From a checkpoint of a small transformer trained on Wikipedia.
Architecture: RMSNorm before each block, no biases in attention or MLP, normalized queries and keys.
Training: a variant of Adam for these matrices, 430M tokens, 5674 steps.
Each number is 128 + 32 x the weight over its row's rms, rounded and kept within 0 to 255. Layers, rows and columns count from 0. Numbers have three digits each. The size before them is the row's rms in percent of the matrix's.

# layer 5 MLP up, 768x192, rms 0.0985, rows 602-742, columns 48-95
098:128143096147117071156140083165129134167077072180114123140126108151118139113140126103125080132156160136096110229145150098063139066107141111121117
102:150206108177156083174133166134177108036182102116152118130098104118145120084094096108099122157173082112102114103067112134097116108133130145172115
098:108133107222115081151075127179112105047131108130130094113087139144138126145116150151089110092149075136097143124181173100164110124132102174141170
083:120168104128126096167137109175142197146123140110167128117128099149103123035090129159163101142101156088145137196138089082114146101161103193144129
095:189069168167126136131148081103140161124115146094123130115095115089142136078137110146170108175151096102198069097124107154099067138174040166139121
105:175115137234076128102113092122095100108065108048191114086101077121113129145136118101099122149130166109084089191120151122114126153098099129127127
093:170093110164144169126183062151155077134116136108089134121154144173114121184149135167106107118098133134103138127179161149061102074099138122130204
097:131107143162182142100093080155106143114102151117118102099145092102163118116095162099139128135144110114152014137136140113109052111113110136129156
107:121162189152092129190078131133184138125172096049100177083106107107140176108086112102115108127198086133119060128128154073140131106092128109137126
088:133123093147147138128068163078132135161205149084131104179166129118153121105147209120105140192190144118157125137160139157168059148132165134121187
094:139134120106112165199105109094127139097084165167146083069121108118177130135144056111131110181156110089066110174173150129112079191166046181142153
106:145106134108074127107123096118166177144098106179088155099080112131142145123077161096061077158149144110153109122106158095168162111132110126132078
103:148126169100161136170172101142082072174091054054116112113110086103101154114180070104068091100141146133129070138120154126123139130112120082129151
115:136143104141185139112131107139129090091101084093118137128060150145166131134116137125152152183167133084136097145141142096150132155183057099196153
098:167136114151145100112155114116168075098140063091171122108095100124139155120160119141116119109125153117088107134072132093166105167144174095127197
091:156177167138130131089160120111124087099175127113103139138117106115148116160124148174139155132132158119165150099106141115088127167159044101156186
094:133120064222142134166081125125142147171122025111170147163076096098176086129066144135176085112145114102153095152112107111164102174150133148144132
096:120121145127128110057102146111144178121191111064122109147113133098105134089145154156083165171115125114105086119049128148089139068117160175123111
106:109175133178137094093101112088106122150186083136134123111102086050136181112163135115114088099139172113158037191116138152077120194089129131090143
090:079132128118128126147095115147156101103142141160147107176124090140116159105147131109084103107102143155210106184121168158118155079165132161188155
096:138181132139085110118123077079121132125132122058122038118117131089126168089101120103142090099081078103167135174101190094109111176216126153124124
105:085089096114075130099101093123119096139098104085113128106075082132089165088141150121167059183130151098114134123151189076095101156156084158131083
104:098120070119182109146146160093130075060136093119131109140142107086167133135142074145046110130161097078115119094132124124093128100106130123158178
096:166098065131155124103120134113127157156138132174108160088146158083055121130122158163183127098097166111101159156089133094115081078140070137176131
098:149122114112116121142109123100154110139166136172161179155118146146033198122082090129142123127082140085087066149126108169088101144152119178102184
093:146189193111133076143117052128109131142118084116147177118135107151165088130180164087098123176147144119113130103117130094111082162168133124095135
086:158167143196142148130080142148107144058089163119121105144104128069146153144159148180130104124159154115147100117146142130129154070168083141146129
091:060189120196140117102091141232133061159153102156153083105141141091089101098148150104083050128131131149126128104133132137120130135183117131165150
106:123196090158083074137094087119141098134188127158188151150102163120114160142129127110046125107185153122105141158159130136108122140116127143114122
103:195116140120167118121128117122118093159103167132183106116115084155154115101110090133151118134087152133147067145131146124110110176134086147114193
112:137131094131108082109127128100113150115169089086085076069083040138135080078116062116155118158165109073122135181126152123116070161123162180188115
093:125136134094113133129165165113133114094134084060083133162111101082152157123132134113082141151147158097092140115143108142117108069129101148130103
102:114142097170112179119142166097109061075156162112120114104087148091111124138140144148111096062142137099131086126087143104115074150143139164135094
109:144120111136103136088090104159134176109099124073128105085100104136074094057148171178139088138196150107103114133145134111151156165151160163133176
095:101115127145170125176123129126136127116095165085169162109076117176155104115132114120130126090097115112138131127089142088105107144089087097179110
089:139125118122093076134078069130116096067176160145119103155193164125160158145163103153109137200086068117149071150122158157073095127098147062151094
090:171149098136169089139178083166133159113139136120140074077110134108078116127161111170086104169193105094145125164233148112078064102101098149150135
106:139197082116097133144080083115152101139225147141170106120090088104150095138155073127165120147107097103100132149174137097130063132158122122123146
099:136118160111120081129108126153151139134156179171157076178115114173126146144140176122105075093100141134160125168135212090174127101149132181172153
089:106100131139133115124190126119165150058181120095165112140154152146129165117156158079123115123149045129162106131080176118098013148143072230137140
091:191145170152077151113148077097108169132102130103102109070108152149078094156108028205125140135125132144190106214158130131114078129193107161153122
105:140129055109122120164155136167119090134144100126192082069130116047095165095113141153099097124178080093153094126122154132125111100132149194112142
097:149145131078132141146143176137125093104088058141090119126131092080067142085104179167125146072159114129127133126210136101156097109131079151143082
108:156104066099153117208140150134160151092098141132198121101108137140124178157180152175090121079145117084130085150146146135103112156143122122174131
103:137123119132113156092117120151109104145128151153136167057075144118122139137112064171116024132119123073121099119115127124130155137121153109115191
104:123173152143077084117111068093134094084151122110172073092121079150128142137091141148087024193121144129116136156158146093149137091116093141176075
096:081187118179119105229135000085127069146157162183117118120120100145122125136096136082084143141118119109089079149145134124127099121140133132182159
101:109093111145141172133149162154129073145129147089103111165124094125100124105129168155075134110136106129120084105101202075156135095078114154172175
091:129181105160095058120133128192113119106131141103170181101139135106094139069089128134121030080118111084125131136135099085110133107173157129141206
108:099169136141113091134117070126136099076142081133094150130119054117128062142070150181100111186207125110155149133139115094113100115102123136173099
097:135142132111054188133075133161085174136105078068160162105076072131153149129128093169136132101208096143182080147164105139166092150102149099101201
101:120138139101113106068145146174208067106076105086182121099092106122180113138167116122083137107178085126124136130130114143145169122220104163130106
101:136126069092127044135118107052135136143127131080106160149117067131142113081133169173056099137126171126174044151117159111130106094127087160151120
097:163122064179116086115148130086105092144116112195095117140098150147095109191172140131136131149109174108140079105134133150095159124080149172118165
103:153140117105110080200157100110101132117088124121107148098088108183109145082137152115061119122161069157173130118187162103128111137151068211160070
095:125099104155082101126072118169131088143137101122161157128116119098107148099125115135177083162131132117173071139176110128090100065179136192102155
101:096133114144164118111112168092174109090101098093120122148146127135120137108120125094086088127091133111174127163154152072126152130126103089180173
098:114117134118135121111085118135220067110121117097148162170097098138136155120072130097114075190086148127140115185129166131147163166185046161156078
100:087125154133138098137156110203129127135111098157154156034129121127132143116159089170083130076113109095118085110135119140081145120120025197169130
106:130159138127066095098166071132150090146147108129171085198140121178177115124100115109102098117140136095089113126116217165130175163130136143108124
097:191099133126115138173169085212151140091151147124138098123134107134082138113162141126050104140110186158205105114072106091052158074127150145143145
105:145084091107188106136151110140118085110168157175154108170156119121157141095100091182097128155132132121184112117087122091081112056190107142137143
106:134111122090124116105085113140125157114155177128132170136106125145157109119163180109146156127114097077137154138036193141127113069126116128125132
094:121107162130166111092110143081105129113110100167166106097110143144072159119211080135082140135125136153141130112113089059090102131080081144107148
100:118142089086140083160102142174149135136131156193152011164101152098109134103190121160124049126156105086135122165111149093089163068127105185119164
093:119105130202133108137112159158144107103103121155211064143154129136180083113103117138090121169137130120110076188126144086140103072133136113159129
087:093093107142098133155150091092126099104137090092161123101085084137131097117085099146100078114152137124159182171146111136074120128109123162137136
098:081127102179137101137147161171134150130145125091113188084125100135140141179223075142095108131107128082169095135080135116130144098105136164175163
098:098161082171146068187123131148093073135137108072132141088119160107118131157163183147158122094120157075098106161147146155140112101081120144197114
109:109143155169187109136167131141113163054129147105094151117060155116108139132115113108137138154170135104156136099175147074139103109194095199095096
085:131125070169082057090131113097165128191130121122125102103120171073120126158162050229138090105096063165187115175137120153141093137146115117148175
094:101111119110177085130158123117123151138113107109101117095101138103092171070102189148106128243105131146181059125189123117121132145147077151157110
108:119088095112176156155128142109158098104158143080178080164118157128127142079175123202094105148083134177107151149165108133109096100174047151128206
096:171108113155134194118083121076133130148085142110149086087153100096100168096171135144120114123204098176139145161165217135138113156133058141117113
098:172116129111100122177156156142127156116103087123111131117101134136142126168149113118138136126117133125140147227127179081152192167125090176140123
091:140112186126124144158151143141107112147197141139156048182115142133132146136156068133070132109122154131185081159115167167116063086082128165127182
091:110112110150132132132094117145132082149129111093164125123099078143113163153201106158157094112143090147128105164108099088133129082127136130116122
091:096173092188149141096106181140116068144098075158145115150082052112135101103150209150134145155170136088156122099104141102083132112093086117163132
116:166134087159103078099160065089167112080130101135122128180098129088095108153123076090141164120200123090130139185152172073145081151161131090172230
104:141156109136063118136146133140160119074119109183102110166040092140116199116104155102086118123101145115120101127125142082095151147216149114182197
096:120196105130125116113129112127099083126147096105110141145108136073090163124081090175038069068171146111121155134156133106118110147174074096143098
088:096156061121218131122087137102103063129173125131184144072136166107118132093131188118148130140128074146190077166171175122136121183121165185166127
100:132144149165153123172152138113130073141099105135172129061098151128056093077187178162147121118141092121176084145150182059142086135104085089117121
086:178154077148165081061089100134150129150165163091159181150132127149105158082099169157071134122107125103125159103136167093099151095119149112153173
096:154089120112058147135116125123171121173085119119121099140104102123128126095094116184107081122152098139085105135149141131142129050135088162148087
089:106170113129093094139141129114111097129108122076188163141117136148152125127099103096125115142108143128113103126121099097109122180160108137185125
087:084161123111116111108150102105155130101121129132171123070112058148148184105141095118070105096177088120154111152120127100095162148130107159167144
087:164189125118149165132175144120096099133147138149143071135089131135119062160138062115116107116141105127113109140104099134098148117097172125133155
103:140194115134143117090072111122171158107127136072131119072122137151137117078156124085079069182165127113127077102112115086120126148168176118157141
091:130155133167073159137121144184116101156198112115121150111117101117130171115200171119089143128157143106136091102133135120133095159077074121125173
112:138093115148049133166148110163134183108149131120156110161069077117125150105162153099157107140160078154158123178115115121114102120129135168097180
105:101135149150238130131138140132150132087141026093152154132090096130134115086179065109090165121161146110128143141093107156121161123167119130144139
083:163117049147129172151166112129089132105166114078091102133099155126125112169151108166109112133138136141158111170119178128147127158194129115147147
096:114108071110196121110144113112169166102160110069110030136166102142125139085202099114077050154197109092146148103127174175107099153147053166155118
101:149195088118049103112121118126117152157206126107141138160126064125171065102119135086127096166140148132091108106142129188115122132169125113110143
099:143133145188096103164126117099132123106105137127139086133089140125112163147179149143117125154070145150096106199148155094161116105118077137147098
088:209141034167126153162074108135137151103072097094088126151079087165089196145141117137138088098138152146151073107094166129116146094142126107132109
085:098174139091137121189082094137133048112143099177095151098124123101134158138143132128064111174117066121088105172082171100099177143131131115165187
095:108150157104059127145123092159137160122154141138167094114186163108101197115193082132098100128181089128142074130150163061108064098156123133146126
104:164125136157076119114148128096142091097176151093102167144083125066118127137148137172127119161106186122106150122138150125078104175125143103148160
087:151109107166144130185127122151148132160139126141128121142087138132122134167146080162153136059133141100176123107121101165154095108133098129130140
098:110153163128140096094169158142178046143115170160164121064080101137063093109172078114098131131148084140153058150126109144147153131132098169097152
094:121135144180090114165166149094140125112112093107122122090084169059100196141153079144080118146156055101151062112135158140148105101136132157162121
092:087160119134151157101144136090153092082190089081131096100139182138104104120149150146075065118126119129096147133122151063091174154144143116210123
117:137223152127052023123095066103168114140142047053112107135106057083146188125122107121101100165172141130166129133154141064103109148138134176122114
100:195122079134142084131130094134101197076071104191164071124124063089138128075128129162099164150091127089139123172156170091093090121154145149132132
107:117103079115108116169118142154106137098120117129100129161051153120099161037145120125096108104119151108158156166153082121075176075163126073172162
082:146133113118160127086087089079134127145084109137141136131125134090139116080178130141112152171148152121095089111156098100100136091121165103082140
099:084087162113173139188121143096131152152164100115138112113131112168084095120144150160069090189143137096109097090152154092124160076117054212120133
091:123096128163136147107104096122141185102117141096133192146122034099141174167145125159183107103180132093157114150076153099043046126113112031130124
082:113122084156155091111168062091154136159150079090097160075119119119044101100123132193135137120113141122092149123091102153098136135139144079139158
107:138212153124106102114149106124159111136158097123134159105090132088128101123156114162112119118215168069092097129079174115126178136143081098155159
097:122140174164127128141105110110119094130114184128139180059168143119103140168099153202163126106188165062146104112131122121138105112148132142161095
095:176153111164177137162130144096105138111149113158128106158095146057097058090126087158121101107155137149135137153111131117074115108151106107187132
107:155198079167079130165145121133151086137112078077098049124129120067109132072180111127090064124169089135127141154110137089095133124147107086170174
116:104122120161084073111126128160158133088138166128115121079118119118089154131145195165070177143173086130086097171125144142127151165184143131159192
090:055148197167118107153165095097118110117067147076072080069144130126131181121166182183130081165142113052118092118115159088144102117136104141131136
094:130134103130122092121122105118090151180080168135130093152093174147135178085135128119110127143077110084101173172140170093164101089182146168138120
088:107107032130128165138122134141127172144148134136109127067130157075097113112143105186131095169125107051099115119167159102141121121146105123152102
077:113141032127108118118139107093080106113173153081141072134116094124157188130196113138108089085094111140164098145109198135165087187150121144129075
110:090115121114163095145159097080156125113121124137104061167127055122129167132126176103145070197182120165115130082147100094126147160124111159176179
113:079134085151129103134100122095144139125143078156171071131110149081200158089106102130124057121170174150114122169090128079134140091117136145217102
100:195093150118130130164123092135100131123108175137167081068136134141115131132201129153167168194139167124161144178158155053118079116148091107153139
092:209110113101110151186111112100148143129110074147120124139114053155134133129136174081108142170132126137173145115109122125050025092165097123138150
100:111141152168178124093146083108120144155098169082125118080130096125151168067205152181109112125122087079125081108084203158085153124148122160119114
101:141119149125136130103124174083135117146135137166197136105097133138102147168087079135071127126145131113195143134149120087181150116134091177155088
108:143122111141162101093095074118228110134135103133114117147121124133149110061127096133121100155084157099132113216122123155105151173173073126169118
097:123147058113121126132115099081158122115149095201132154139114110154098100115119061125146090123140140116137112147146141114112149100107068105199147
096:086094094095116136181110136118104150139118107137149141095107110090061124061149172237128147121104099078165074156146126102129135155130100208119114
097:142092116130090111204100080114129117092154165020159110121140136133122216138138099133141092092173028073135076135150165131112141089092144110139145
102:122182111123153166134102108156191132171135096125161202174085126099104144103108145110049115142087188105134102146102107109106150162091104181148126
097:102140150114146082125134137094130121037149119122190077109150188110127135095165100125063114196144097144168085141151122052094131111115081146148178
105:130092106161056144159109090169135104168181153126132137143109125177171124128120133113142191128144093052124121118140127151149149129136117183145151
104:146120142118130142113168085140174127134205112112096104164091080089174151104161119159129062187163115127229104126109156100125121194119139124138123
089:097187108132161067148085084181129054112099136145149064161113134064145125104177127114125140110147111141134090136105123132108047063130110106164110
106:202191128129120038146177069146120081151150106143126125145043102063087134049137131124134130176155149125117103117166138186069076140169168153116120
108:170093064123173120085109108104169039084136143131159081139135148180127158113156074148150125153159113085120138111080106155111124124183160124140088
101:131157134143122163172083123118110138161148103111173102088119041113103137140160091140126170101128100089120121196114207108134079189154093139125094
106:130168097139154118087133059091135147140167131141181125139181163101110101133149119135068091196111151153120104136153110064122072118080107098082116
099:110156111136142116159141121137088199150102126139174159119138127122075143134083122195169161123183116112129103098127078080127133139181054206129089
108:155155097120131122073173114157117055056148058119121074189061113088155131108163056151095109158104146110131113136148118147142105149159176222135152
# layer 5 MLP down (transposed), 768x192, rms 0.103, rows 602-742, columns 48-95
107:156210131141103178084101135148129120151128155093086101171094090050144159128140115090142099102137074133142089118165163090097085141115170152115103
102:075070113032080144083142150136067138124137123121110141153090102139076115091087109108110093080138159130113100110093160107164061134096145111121161
097:137084121125137101108145126162079172131121147129125140125098101102150120128111143070163129097081122169060167138135092065101076116131107136067074
076:147103150088188121122146130136120081076145142149150132116097127075108115163166098145161173143060103176156117110111035155136141144061128097125143
094:129137146057137100132211112113119086103131089198166151109081116113141083084097144133124063115138089204091150161109134154178154154122173109149161
105:058115115132109124129141138161050151126122166125091096108169069159101126141150123158044063119137114135090145105107083097107132096120136204090186
087:121080170112057094141099126174171181119080135101101153096137127138137096140115216122129160141137065108138104165115158100103132123108082129173117
099:111107143039080145072103057144060117153175082105126170126060105146118129146104110117108109123162125157095127148074150120106101135118162140124142
103:124129144108037122192101093151158106133161105117128161126087104140180120206133140094120130118139157200169091134183139092160129163135179173106122
086:106119118126097122093129116112063158103085163128122120121075131178168069162093117133180136088157152073165125106153128111215153124122162136140128
096:114142145091137157101159120147128120178112103121111181122114179134130164153143109251079146113106107097128161115126136127146137118132117172104157
106:096080149137119213142144090120129138137159125098105116132099093073129118144172151128102058106109083122184137089123119119118106124093100116126144
109:142140134147105183111178162175090111157101125094117102120167072089089110173129123096121097124088132105180065139081128154097128149103124169083124
120:110149123091190188101150115152093119144153114109118179139094160127176088126097181114134060121127034166120110082140186145125095119102133130109159
100:142135122112178143187120070119157154113141072060042180164145065067138129161144149132125184111210111146124131108163078143146149134113125115117121
086:128110078144145146101115155140144124143110120142123210111104116095113178103153142131109092152174169140067089143190158156120096116105108139176137
078:134105103136121101118098130146116153136124151199125123123102170124114151148118098132099151204111163152135116126166120128166126168137179138080121
091:165114136116107157091099154090097161086131161078091103125170065133160161127123105086118084124104102101131151167074116078142120107130140114117124
108:091136144138090142104115141181122110120163157141147230110113156084083129139113109166145147110112105156165120125089134112110164180118110118161083
092:134109122134098104078161158166097127143139141126155143167096131167119105157087082172145111097139117139143137195171117182143142102110144144065093
101:141066077140201134127129130154143143139136098110117079153111148132113103079118095150155138110178121129091194098098134216133120133133120088099085
108:154151127061114146100120131158084143087081169149109146124152106124203079150096155199117124055129140137122170146156153118093154110151127036142107
106:089105143153129143134160079126162130201129168126122146121153135089059127114176117104076106170089106140157184075123154115143151152151094091139097
097:141089082150074090109105152073149171132147122118174085130113119144088132091140143096162147134125096090093144103169120111110097131147145108131137
098:145106140112156106120072125091145187122169160156096115135188100155138125113110091111127194154090135100168117211111104078149139079148085126130131
097:151098078123083097139124147124121138144114133126129189139157140166150121128156103092137108149138099156180104135200084101147140078122124092086102
088:112111163126122079119146165173130195134132086102138188108104096161119141143078133159128116089069141119145123117156138163132088153105092064174102
090:094095141127158105147090137118131103145124132176109181143185106202150088143126143108117217109103175176129157166161098085079167131092128129150100
110:172123083114098070151144116138131161137160086130130182132136189109074169162117109143103214123119076082145149147134128160132172093115095087119122
102:150107084176106099156092076085134146152132110152144183140149087151123148109132139108084082071196103173133092127116157107165078097141190133141131
109:103152091148159134079108143136125142169147168112095111128121056151064112089141097101114154154069118144114184159083095160150139155126213176118105
092:135135128092129147113154073115107124098120167167087125146229204147123123160123076129163168160133163101152145135062152116084100054123120095094079
097:161054130113124096119096122073074105141131108091183104141123162156115111129134131106113161142054153124112101149191098166139119106114164192099142
113:064060143147133161080138208122073131058107103098127117161111133043163170094127164154136136076194093156083156071169109129087108130148199062094109
095:124126084131151109122087109116150143099136096171115146134139118123067171115162081158115170179150128169122137125136156154118088097136126152156139
093:149132142126120159081160115158152159158074110116142113133084148158096126167117145117170098084158148120119146113126123107124129111124037145074101
090:114114113104124149123068177105089147157122059133147121181128090139217106094163122169199125133150164128093142096098139153148182171149122130127125
105:108147143144077174150112127144133130153153160146125127134088133114144133178134094108105140139128102112055131151100079112208128209137115140167178
096:098132098165126117095055162081102132109102141138107119164135137114106085101148139139164110131099089126139073166086111096176062183105113111165139
082:121071124086101160101129095126163169168132155125091151149105101161131151132134139125117123104060098129070147137163118128122158126150102072124099
089:082103105117127120077065103104067114125108106062160152110117123144163122168125134172111135067120147107074153169125065170127172121157124112114120
089:154114178127163107129114158117109111117127152117145144105150185136125136147147115090124128186171121119138117133118142106137088106125153145098117
091:135127133153217096152138129123130178134120117124102084136142134127114092159123158131115104163120146155083107135104140093057152147094103112119165
111:124085122152174124101082124128134136080170130141116165097143115130171159105107134140139121137101081132097090165138115148119119175065134127177155
098:084134148124082077181147075115130109128130157144152125122096111134146167124126122117156113102179141155101173158101147148170177108086106188124124
103:122104164159143108096135154117150096151121105169093118143196096092114092094156121104129106096041101139127151140111086121113132143172087134162144
104:104128142141145100179098124107070161180139123075123192145128076140157095136103112156167154114089107143086182090122127110070179197123078156133098
103:112063143135104157094102170148145090157167140155143064126170088140079130109121130163054086131073079135139109132136205066157098103118082128098169
088:162121098130096136167117203115145121137113167132103110112123113127107144140141133157140134116150138174115104125155098133109140084154121144112105
110:154130130090167160116104094113152154113095079111127142158122124155159113194069163131094063169172099070110150103165081190152094074076156174086112
095:090151138177203137127162112164059106091141098123160111078100142139082091168192145142103171172142103160132131123110100167180121154136106135106163
102:108111118104133124072223134149160126135157134108109166141136138142126152212127184124136119084119105138150176161104109175101180180142153150112115
102:144113132161162148174179107115165154092149056110101080120139137114132124132155109094131084151150123153070085133144141110148130092176149050128126
104:143088152133099121143122101142115123144188150065109194101182114078156131108113044110170155142130091179168107098091168105123113097118095121148069
094:139149116137097141147147134129158114126154151144160121157105131158164093111175132125100117093105117077144129100088122119105164144138105047110123
079:110138143123116113126100120130106151126114113130142115124122141115137118116152110136113118174127114189079112120138127123161131151118151125098123
100:120184150174098150111167152142166180138114147207041086110143180118090160082104154129186142100123128108112159108143101082173232136101134154156171
104:199163141115136132143167151089085132112102100103126144081110149161147068124056202081104088101176072147068156135101109198124147119139183147167167
096:166181141149142157113108084128154141163084120096119063091182128210121070149067115137085122106108094127111144100176086154136110092202152126136151
109:116068170107106117078159068161136131144154068131148098170071080145121128132180139164169118118185140111142103108159100211084173051137148070087131
097:121058151194170134163096224112131108166117121132092108128165103158112111138169141133169073117103137156102112134083053163120152149085115169148128
102:171098090110065106142135130122169085139159147095117154160105086118158120125114076143121192119134147115123138103128163103161093148199149141092111
108:138110201102220152094114093107128106089135151148111147161116083166141101132144106128118099115193130115124163058113148109142090121105213151125177
100:118167116098120104117122150136111075087160113147089117114162116106110130161113095136156113130189096115154165167145086117158147081125094119123133
110:127177136153072104155152134063140176146138150147095119154018112091080080185115139091197132120096145123195158095078097118135184150166106139157088
083:077138168108044148182110102103149132155111136117143152153171173170083080135110140190117136110156148114117145136130150133125171157070138120110090
074:133158129130154126112110140124126170113112151157120091111111104117157124090149127103112159145155122170082131100128078131120095136148144124106099
091:127099094144155117107142130116049151160136091137079132139110100102073123125106168085153096161110149187137120149131106142084078108089143156095140
104:141124093121127183200164128143188099134112140094104120102160163157130170145135129092143139172121146100120115142116133089157152086137102113137161
106:101125146146170095080155090173124112118118145084111119184128186106125134079117074141159101145111110139090142083141116127158141109163116124116093
079:092080132103107149139130136192085183100177174081134180127129143152169120135089140145176113155131155096113162136133147161126130176111148094118075
099:180104116114137129157145116154090083092131114145135128144170120129140148185151133081141109159126137166113097094127161165143086154131163059145140
118:108164146083207140158124131141170084083105095138112119134147143130086152124158119090171091116117166168081137151104121155156066124092099115131124
100:119070186095111118162149119156112138111142066109157164120155115125115123117068126190172180100162170151149164116098098138114100114169113165064110
086:174098097072110172093106145131140143118133166148156118109186150069135136166068097130168155176055148126161135121087150191145102126181183139146184
094:104084162111115083155131114154151173128115156139143185102081063112154083182136162167154153093108131138164125118110074162127110081077099077140092
075:148137146113124111143090118137114181108151141122132127139135142125146135121121125088103130167137135178120146165137133106111138128131159112118120
085:081157142149145106102088183073101169122073126108100157148157123162107152112063164104151134140119117136109135126105068083073093146114170098172121
127:139119115143163158130191171108090155131187122148130156149090157164138085143111152087144083123108128145120132107157111118080087080116157157092158
107:098149127153117101138134106090131148159113118086101183125117115160094153135096149131109158076125114135119126176084176047144143103142149123121203
086:073116113111144145098181175129136086118171137094091112071157139174114091128103101101076216137105125085123113115149111107103196146143119119123074
090:141132130175050135109129181130069141130098166150122070130093122101181085096119174143169213057124143105160169142079117178123159090136107133067088
098:114167175168155146099069086171156114108124111107112096162164091108102135134198134116116129165094049128107096139153116077179163169177144091124198
086:119089111147113150116108141070097195153140124126177128122060164093084143110114219145123149081124110136156185124118124159158221106114105124144192
094:147167151099151085159121093101146190104135183172180123127175189105164129118142166068118077133118157159093109136123127091116102141136171137113107
085:146137152111150093207089144118136118125194125097131169134169129129105120118131083094123097151123128123150106111166161167122129107174132164129122
087:105123124086133163100196144115089122152116180178180209125107087125141090130100148169122164075147169106176158158113116128086171082097112081129115
091:059109178111139134174225179138121157184079132050121156167091072148131102079078175156140096107101085132147206073165119119117138158162104139138175
106:151129131074107109152064109056160095112154125087104164101156151150121129175109106123107148140099136068090139114140182172103142158092149176154169
088:136082131066121165070103112114129159148119155147120100148109130130095147080107099069139112127086137135124146107213103135149126133176160132114118
119:092127121156100194137199094132095151114102160128144164141135100130119109171177154164107123182078117179118128140142174157164131141124138086103176
111:199119107085105157134135117089091188175149127151165129128144136184167122067102139126155149191098175154108162149174088165121108117185091176111105
082:058107092146135103150146122095130077160143081139086141150114186069105128103113154120095065060103095103143191162050104103163152086157128112124108
096:142133128093117064168110151109195126120088153115076172140100153113124120095195146145163146130162142135120157119108058153206153131080068115094116
103:141079145133133137097105124109155043113124153154105136152100113060172164148158166105094143112109123093198136079136146122163134179078102125183126
097:084082109107112098183156156163136107151146113066118124115146120222141144181109162148130167133150152067120146124136140116126154152128131163144094
095:115101177136149115163179121104074157090104143171123130161163157132167152145132173119089104120149148102161126146093102125130162155122153115124044
084:065091196112086116138152163110141111174135113150095136117122145141128085134111096137109104098103180104134181111165050192150133095146112154128122
091:074134103108153164085166165188070129141082147190082079169167143118189133161134166161131202080132188150144099167154110104123147151117138145127115
097:136120137134097111124130107100129108130111117140092125133097122095104166127131115147084140149152165150118155131153130169125094117098123145139144
087:129121090104126145156115101125080136134144091104150129116152101089179145091103163155075099177160096176108138126123151066118115118127143104105151
093:126060135205159121144120097111174198135100087107131150156080123110139073121118155126130075126140162126128139155133083111161075121177114072094139
092:087108118070147116072186106145184136137083104152115116161147145103062118182139162149147123127128142127129138134063115088137221106149104091101105
096:132102149108120126108073114155043178189111126114138093107133124169117126116138139058105118088135153128145132128113159146136129092130136168129074
138:151108126122179095145069117111129106116221099120167117103205179136190125126157125118147152117085101114151088215132142129119145163101119117170133
097:118123147160099086120138181172144093135139116144149158138146084063117166126129098023128122131137142123165140111147113171173131108116139162080136
111:119120149153111115115123188128115187124148103133058145083134143134111141100147138106175131120132144134156095129153130093012148085149111126128154
080:106072095076117142112135121127140168166158089093142153133119120082124101191114188131136154096127163124171201091156066144137205162114091139101114
096:166106124136144076103114122074156165048145153098145113163198137090161124149089158026131125152101089079109120145132183095152154083121117086108112
089:139184168148170116198105142136141166053103126189052139139108101121137142121122093094087143121130130137159114084161160159177150165172138131099093
082:110103083106135156147161159173132134136095124123085146132111135100115114086125159126192151128099182142150136128134065163166124140160052069035082
108:167126157110144133114127164118131131060104136129136084101184113162147086137153132132156116093110117092128106121128129177170131181152164065146127
091:179097093129093089087128160115117170145113098092163111104078121118137059105137171169162112053109170110133136060079116080079090121111098144075083
095:097128156119140139176138107174149130079097131207127094093126122101143110061138099112097142121114135098142105072161086114148113167156146154184099
118:149096104103112100061131158160147104143149082111103111122144154134145113091124139080146143103136143098114155117124145069078183147158103131149115
123:099149166122114124077103168127148105178141116202121093109078172176103104069067117142099091104168159137105092114119175097145082084149127179086158
095:139075207089122165153177140146093080146122106112123202104099146130179100179106119130135126131121139121142145100091140158153162116094092101153093
097:123039113152087164125098123208086210152113169156130087074102115149172068096065114139115160084128179131118172118127089201111138164158160096133088
085:117096152100144090186088096127057099164151127136125101100129110166154114178113070140216121059124128119115167112149077119084137191040125111117101
080:101104151046100160190152180153089170113109161159117140107092081131154096137150099153140120121067113137131136060149110172137141161133132123070071
110:115154170101150121127086123113176084113114098144069105164181086077118146079166141097149089159132151201109063155194124089161104136133181165115161
088:134114118127145125138071127136157130164153117185107094126118114126150145112139146145154093120150203211111148116138118092139133096136199121117112
103:211161175120176154130155132062075122054122089119120109080121126091141103168149110131144112071097114154078149150100091156133145105127131099128160
092:083143129108110124121113115096025138139167109078119172081125107114131098107070074091135129146037222122130153124074117125122111120096141115108144
101:166101110120110143119139156169120175168137143168152193186095101188146159132109146094140101175114145128128138107150111166065140119057080082111136
100:064149130173102118086138122107108151131127118074121103137118160017122145136148132133189121123147086103119113113069143093164093139081141156094127
120:088158076140150109160120103143056133142124061094075109186131132177116148116098151120137171124111108143119153116111085088111158136159137153102079
097:124170131229120099148112119102102103127173120112136128139075142169164175174071080173171110117149179144100141093136084174125141165136183074167141
092:166169122107157116200086104108144112128147177095147150154140098148147109206151094109187142078118103138145107103165112129123216095152140051130155
089:158128163171114147129149093117100099125137107140163119112191161166047142115089132154136122172161128088110146096159176134149140067152101139129122
097:158170137170117096078143127072136151150145176093103093183147139126172084072094118141109142121107041175101157179124099146126175107144046123204081
097:126152138152095140099129124202095069192135156157106166119056128123153130208095108143180150085127141097152164064069101078167122077141153163141117
106:127090081120157185111160114175087090140101108147093090175160120124159129162144140169099101135097071125092179184136108098129175123161154119128110
107:138161118166171167102112194169106119138137096171110122122113133096124124129157102147053130139066159127113123106139170180124152143175108094056128
086:049085075114107178110150161088139157137117079109145191124136103191164125128047102114128130110099123136106156104126105192073179136141114126115128
110:112145135189174114098182108120123105105124157078132121150115116099151124141116114107054138092128146126127094157150131161059118183061177162119100
109:088140095128181138098112155075104116174134143135111108110136114155097135143175060130083127107170117090105122087148130179151161085176168061128071
095:114086148151177147104088100169098188142127141139093087146107095123130115112144170175128087106105102189165133146115108169142129128192160139107159
115:182095113116146123104175071132116130159132133182120089166146129112106116186175147137144068144103117159087132133165118139114119145072112142087099
100:138173081124144120180126133105107086112140182132154124097168163111076152117130154103125117110104106138081130111124162152147151060132156131079138
106:108156086127167119051197103188098137127063122117088118187102118097167169153185099157146174097135135104152164158091130168227120086098196113081097